Weights of a small transformer language model.
Size: 22 layers, 2 heads of 64 (1 for keys and values), 5.55M parameters.
Architecture: RMSNorm before each block, no biases in attention or MLP, local attention windows, gated attention, value embeddings, capped logits.
Training: a variant of Muon for these matrices, 185M tokens, 5652 steps.
Each number is 128 + 24 x the weight over its row's rms, rounded and kept within 0 to 255. Layers, rows and columns count from 0. Numbers have three digits each. The size before them is the row's rms in percent of the matrix's.

# gate: layer 3 MLP gate, 256x96, rms 0.0695, rows 150-171, columns 0-95
# up: layer 3 MLP up, 256x96, rms 0.0696, rows 150-170, columns 0-95
# down: layer 3 MLP down (transposed), 256x96, rms 0.0697, rows 150-170, columns 0-95
gate150 105:081108125115182106116165116141128101091137154106149147091183130144121143154167066128111136114145123130098086139142137192150130141106119086123151149150102158110132153132157155129146146117132120114062128164146149119130114150103126097157124137094102122153138142136115106117122098118123131139
up150 111:121142162178102153166092126137123125126152139102113146145106155159144126151091143116136127160128139106127130140203137138146120090136115105098092165129108159104132141132140163153155136126126183081100108136117114135128113165119109127109139131119070128090165151088129122128148144158128137173
down150 108:138129120103139150160112159108118107141104090137118151148141159131132143132195121147152130118120145099136105114107096089109102113143147164153168143145115170096082126103161138148151116084146121111135169109087120148118142158149139125085151133120187058106137134133129129152125129116111109128
gate151 105:158104140190155136122120110099140151097130125133108091174122143144142136162142145148113120110105136104120126126152169109138125156105169153130096131136107102144118152136102183082111112126105128160158086112137137109106126134135159099163077183129135086129118132146155124080156140127119161124
up151 099:125108150125184135179131136156076134140131101126120147170133131142122160140131102133137100129148105124109122128144180104148155122127086097094122119134150151147072089144146150161109135133090169106121122095117111123110076089115140142157124154103097127144180140097122136119165139102136139113
down151 095:163147148103100140115093123128168116114135120140151173158122107125151136157146145123131122083104103102125100095111131167174145118130155143133088120135101103168126118116087078133109110126125135167089122145149114133097130115147122118106138108189172084140114117140161116093090098115112103109
gate152 091:163100141110084128179128107076111138148102126098148197106127167144083136148118109169106141142111120138130106110120141146118112160128162157106143123109118099139134127090130134196104147143137131127111146138140124157132124102141123118091106096130128072147123136149146082114105137123141096158
up152 091:160061141079121177127129146155160126170129140099111179148119153131109138112154159099125123143145117128139100177136110099145136139081109127134108135157106144185112126141123102113109128116115084111142086116130120097139157119151118126143088141139123147112149166075140158146138127142136127098
down152 095:154168128140148142108146142162149153101145122127128095165105108106117106130112096158198123124121106096122188083164097140127128146126118125137124151122125085103153094156135104128118109161103087128135161130101189135123151119173115113138133106155118176152145105148135126164107132120120133132
gate153 097:134149165131123120177140120180128090123147115153106115081116159122147093061122123127111131126151100142172110109105157107099127144131166134133176125097112141108110135144134157066137125143138136148123114107117133173146142171146142124123104133123146121150105118157079116126083137125122161089
up153 097:095108116144137167168107146117150169072085161158079173123103107120132107118135110130147123090111139126142100122142101122150140125122095102187106131166159107102115133129087134152097133099147120122125111156125152133106149149145141151096157100131146120118150141106099147141101143099106123178
down153 095:189116136122142119148120126129134147126163108103122118090153126155099116136148169152161150143146155148166149144121114127156132107139159135136137141070150131151162160123106109084156117173082142129095143137138138110093152156127139165176145153144164114141101131151099070106138121152137151136
gate154 105:121117086092177151102153156128110149161121124151110146113141172170193085109113125104141117153132135139131119113162124092122104126171128145150155152092130106113113126097134120129136118145137144193123122097090117162140072134145135125109155156119150162122092128137117138122107153132117094100
up154 103:135127138134092123137120143112112139120127127100093138141119105109101128087091121149133130139145116157076133115151153122106115170152137125094108148111150099102146092163150110170131127124187128115110126153145151153176170151140135140166181163124089144192158104119108116168126149145130141119
down154 107:131134147124114118072133144098108168143156136137145140116145095151143168140140130141136136113144136140134145110120133173130121127108156121147141099131139128125119099158134111074118143096140078167152148117134167082122161124097090143063129107113152191132154105130164168148109163154109126125
gate155 089:160105148116153139138102168167166135076080103107140175075162136172119105120100114157130167091137100171152116137134140095133166133086142137129105087134151142121102138144104120126158145110146136102132123115118118115090125131125133158126145137154143155145122130145146187144122092136108115143
up155 103:114136114141109149163120143137182095128151153094137128121158149181126108119091119118129099167197137132093145099116102122122157166129103149131114133109114131107167101133116154112118146113091170115097140109130149154127129132076129154097166121138142126132104120125125128130151121165140072077
down155 097:132110168120163092094135132107114098082110139118127141114102124131135147143159154149126165095117135123112114136139120110159103098111138096057172094131133143120122127140072130154142118134140108139118111091076144180117123142157097164140119144149136151133113164147153122161100158124132149178
gate156 107:149145122107154177142143143115148119115125142131144160119169119118142131083135153156100097101110124140122140126145157127171121091168156153154161098183137117112080135136134171146115139121166167105162139165059138130178152127140126115126116110138158109094097155118129124137119140102152150131
up156 110:132122116143149169107141120131143107108148154115143141110162126116100114129119101161080120139094089153080140156074181146141088085118104081124103096154157152135133134104136144140144085137135126143176137112138138102144116113106114184135097138091128124131105170157155138142122135157132123111
down156 106:104116160113130160141133130082145070117084154123147128099121121150104130103074077172154099118153134148097143091154149177144127101120113124122117102120163124140081145132113155145137146070149149122138104135093147118125152151125149120114120120104167096129126127126150125084139099123152145154
gate157 097:081168149143147123126146141119152150104151109165109092131116129108126137177113092109061151124115103151139138168120130117162130141139075150133114154111131140109089127123152161104145123071111113136122147089141101139155103114132112168152160132100113104123122123147119130164143083162155148153
up157 102:106088127141126096123092108108117094144139152109123137135152115141114170134158108124159102180100161121100138114128110154135117137146111145126149146135159139136157101127124085159129110177165126097156152152138102123152129138084104094156167135130122133118115142163168128215108132142116135101
down157 104:102129144116089096109146105089110124126121099106129148148128101108143161133120101163137144149136214126119109098107109123158164111124120151155100142129140126164156107143129121130127135170095152085125105164113115134135151129069095130146155080144133114120103126121120107097139117136092167085
gate158 111:149153130096182134084087173128129110124110126137123123184086131121087144161131155142156130061141131133118105148102115105133096157113136145095162154103117091082169154126126138129103127159111150142139128133119122125129102131132114119126140087204145129117097136117134131127121133119163114111
up158 106:103143116162141158127136167098124066115157106152087137110108157126135145159128160133144143146090132122091146120119104137149140131100091137144158150114143106101117166145195120093123143118141149137139132130179131104158171134172114132124173107125094127121158145114120147116124155121116071147
down158 105:133130136096149182134118137116163140153149126125072150117184109155155138148119091119106141124137164128140148099081113114122109170115153136100144122112156075147158096125103080114172127128091098102132152086092134152090099150153127127140135134135119125136113109134136117160107166120133157137
gate159 103:166126115145099084107140126116141156143151114136133103105120129128117144099104107104161120169130097129130154136094138103114142127057122166105116150148109087073118113182124124126127130149080156105089161144171115129169120106137112152088127140156141107160131144099135120114120156171125145127
up159 108:088163103131158167151107149175171128149140124176176099133149133142118120147170113097102121112133107094122126101173120142114154092106110125128164129133123145167120110103118123128125093113147168094129127149089102118122121116153098151139084126172090137083155108121148148136149110099118125134
down159 104:159103142156158124124173162133103152133112132103128139133099157140143156128130120124120143145121146141120127111130111131114167195170147149102113107118120130112170110143126119089129136205112092131152126116105158161160109147158134183151166138104096156142155096135146123123115148178127101136
gate160 104:111144140122114096150130122163131156133136146143126133109120168118128127072126120101135135127184116076116149122125118114109119146134141125105109112149194161135128164111149130122134135171107124117134133162139129120103109113100152188139132146072115086138183129125127116156150082060116129128
up160 097:113151150139152120139073159126130109113140155135135128123123190117161191121172147113141133110152116092088152101106137151115129135123155110121108109149128151135118158118165105156114152171081126116155159118153096113097091086128127153137105144092161148119122131117088158132120149109134110167
down160 105:118116109127099155097167111111093105110144159099080154127097108130143096123158157134153189123128113138116104146142114120152100139110114099140158135138120131149143089156124134161155140100117111153145083121119173117149158145095132095102147119101144146105128177145147129077104108180110138150
gate161 107:070095155152127120134133130154121140124169115084121127089129155153101158148139076140112128148131087096121113144160119089156096140071135095100163109119169103117104104090152123145103102141134119135155176117134131126086107130124137145103115135153118117152152109125137131125151086146125157164
up161 099:126135151130154124098184144134135140156158164134166134129123114157119096119185084127115093103148136140122125130172128129102127101107163113113172151153096165139120103143128136097165088101121109132155125118092101148155083136119121131122098135060136134132146140102107129129093096128126161155
down161 105:110076136116126136149125153126148136130124095170126172150174145158161084125092118095168128153105116149163123133108100147099150143120138159141137165145099147113178110112129136098153128144101129109165123138118128123115092171123097140121111141112171174121110101114078114111116118111107172147
gate162 114:110131134163130154141166123083114098105096124146134142151146186158111160113134141135106140083098149114090110139143140149150122119099120087106092132100119155103112117102116115122121146148119140110165144161137089156072171114109083132073092108162140098125156137143145120099145124134133127115
up162 107:118084102123113107147105154151145123135156109096117096164146184107108166095106129110099102117165143133113134152149141117148166077114137094165102111089144159106113095139162128102125117129130125143139119123131145160114157130127107117085101168124153132114086171110097123123105142113080110098
down162 111:144118131125116099119108130164175187120170121134099165099132135152140163133113162147117124151127131134129122131105111150114151149110140152144107098147134077123148073119151138090167110120090096104107102136096094119142111136113108125154122155171147100122093161168153120080138089126150139138
gate163 102:188140111120156120087103100143124160093122128170080139117100126095109103124117125131174121152150131119131167141124139108103105088149158138119142154113169119130163132099096140156175092156140144142127099130140143153187124162144121154146128106115106099140122128094136101174128148097110121115
up163 093:146141123153167117099143145152150122130138160109158131144132137167110131148074051140146112126151143143133153163114149138159098107135144149127137160102115105084139090080100129150161131092135144151149179138099106135129065141094097117108137106131141115129137136173110150140134119132125106139
down163 097:145104124101108166134112123137098122127141135130131137108120154120106121109113129169087144102151165186131114143153145162099123179112150139173112137151091124146108125154161108128118092152165117162152127130160136106090118088161154064136086120127118104176142102107126153116095137147135134131
gate164 111:141120182143151190100096137101112124134110114160127106137131149136114096137170162161154137111125160116142094158117067127111161124187130169149114138148088143112124144149101122152129140151130147125097115163121167147136143124119125079104158115081111104114123117123094124145105109106122148132
up164 104:088106085098099152146163141119098134090163129116158110120089166132143109111103108140146067123130100141133080104095135126137085115113126169137126148133142134123157164145110121133167150138124172155125126098153151127111121136121126110083122121127142062153131118130148155145129080090117127136
down164 106:150112189129129128139134116077108118162127137138120107118138132124123107147137125103140155116105114099125173184119128138147157096138102110160144146178087141107153142132109112152109129161170107104113125155056131158077100128132142119172145116113154140111139131131122099159123144134151179114
gate165 103:138085147156144161112085134154126144121096115168110116143104189105142122119123142114128174075119132128121208126118122119116119084125071086100116161112122099168144128111135145122116122141120154112136142146141113111090106130092128169114145116111151134088098134143100110120144128115159134128
up165 107:102104111152147151111141123123102105131101146157165165150134100159112155125130142110112115151120146166098136127177105129129165077093125142179100122098099123124133098160154156121085077133141111126093147100142145146141113072125138146143129172131115136129107169097128148141136120167156154115
down165 100:126096094130145080152144139068142115176115108162169147164104133141108114147144076155133118163085086146153146100130116143132115107149124124146094123153147130128143122114119088111103090123136154107140154136139106141113130113133106073095122168103133128137128180119111106096126118108126099095
gate166 089:154121147133128135119113158143173150151146146130109185119172140133133118159086113128141080133101118145200151127170161134110107121118098101131108162146143091163128121068159158121112141108140112130102149152116108110116116142123115124117125120106133149113149075143121121150075151140098122153
up166 095:185130124148097117096119122134122141113185176108146112149157104161120167131105114170104130150088134135127145136130169126120102074147108124098159144118072131127123142131094103081144133128161142096094098141116139151140105138161169140114138114122101153136086177112118125121115137130131150123
down166 093:108126125104125124148102146133133140148116122147107106123097158122145117154105109084134127088126078095116112085115153165131177150100091130182084114136114081141146106126146169145128168136142091166173128132111105137121106120132136128137127166166144124105137113151163119088156098145104118093
gate167 116:124136144140121131091091149169146107125117126131101148134144125105144138098103107095108147136129168127102171101174165125113154130094137129113177168133094121120127106099158154129167156097111119129088097105098141094114152133151110155131137164116128111136092168145115117094158090134174162143
up167 113:113165123135112138134093137102161145127116154103142144137150111161132110087117113129182130120147130135111167138149134106153141127170123114113132147139120134089140112106126110123119179111117153153160157114088183118117141164125165154159102090135151123148091162204120129109132111130174150152
down167 121:107120143181108182149098109085122114092181149115128166131141155155134099137137078144174123132128121126115132118149131102141130165123126111132175149147094116125106131144102103087081146130118118110154121125142180118134132148097135154111108109129174124141138141107118134174152148098143084119
gate168 097:150145103107115133092109105130157139149106128079111076174113121088143064118121186134125128116108150165099111104132138139122120110108131121090134162106130110135115164084143135121089141133077160127136095116091142141096131133120163153135139113169111157125128160132119085144112146126129156109
up168 107:128168127155133152078093146083129110147170112140101151123185166126101171098118119128146107119143118115152101123143116066171134134170125094132128145137169091122104141140135125106097099117139136088104126160129125133109109164166172111111125134092139114113146131140148139137105154089128121113
down168 102:097148158163128171135134134123148137105128153121073109101133111187127136109126142145171069106111088125155122117148125110121167111123162115121104099144097091101135120122086169120137079120141121118105103134158121127114141110098140137090138142116139088105144163114138110111115177124169122147
gate169 095:097129109108128120158110104140117184127160138149101132097126165148146101146149104116159133113157104180173122111097125132133154161117109121096137101174101098161144138119125112137135123112156096115067118123115120150107104099103150142154114079133125140142100127156117172152125140112171147168
up169 098:125155093141165131151108117141173113184147131088127083103100114147150149112132115101156108115163103128137152164135116124126129125090159183104146138157120135130132177155137106162124163133125170148115099145080157144102071110160125135130146138130142120133121157135137114117156136138099082125
down169 099:205120126122154136121137117093142129111139171103124097155129095134101147116120114144138082133145166089102124149130117111112147106133116127101106124093135137125102104145173107140123113151063184125145124150141094157132136133134144155095163164146137122134103140122139116072143169131095103123
gate170 105:098086129144201172103178108173154097135108146142096147111130125119094137161127145109105129125177146110139132120136142107141135092118136129136109120106090178146123136159101119095110139140143181122138156099146144103152078134121123133119171126160114095145115152092152147127122125121134114117
up170 097:140147132132140094097142155123142102138095175172111139110113099156146066115124092111146135125132111165130114113122135167145122155129143146112115146131115126102140128147121095152127123165179109138098120134073129181104111091163132123159191117117117121134097142187141144132141143155145138152
down170 101:117112150163185127140109103156144191139122111074104135120148147138117161120122173107118111129151134129166094102158087151105125132119127126113134074109088176127129137110147123145165117139124111118143160159144119107139113138151123136161098120136124148137167105064137093143164143127148107135
gate171 106:160081157111141072156145144134086179152117103112166131168108140125128118155118113119132140146096106143137135177090141092130113156129120157137126103133124161102133129139148170131099129145123142121149147149113178097103123133123116082098134097125131110123127153102105077139096104142127078152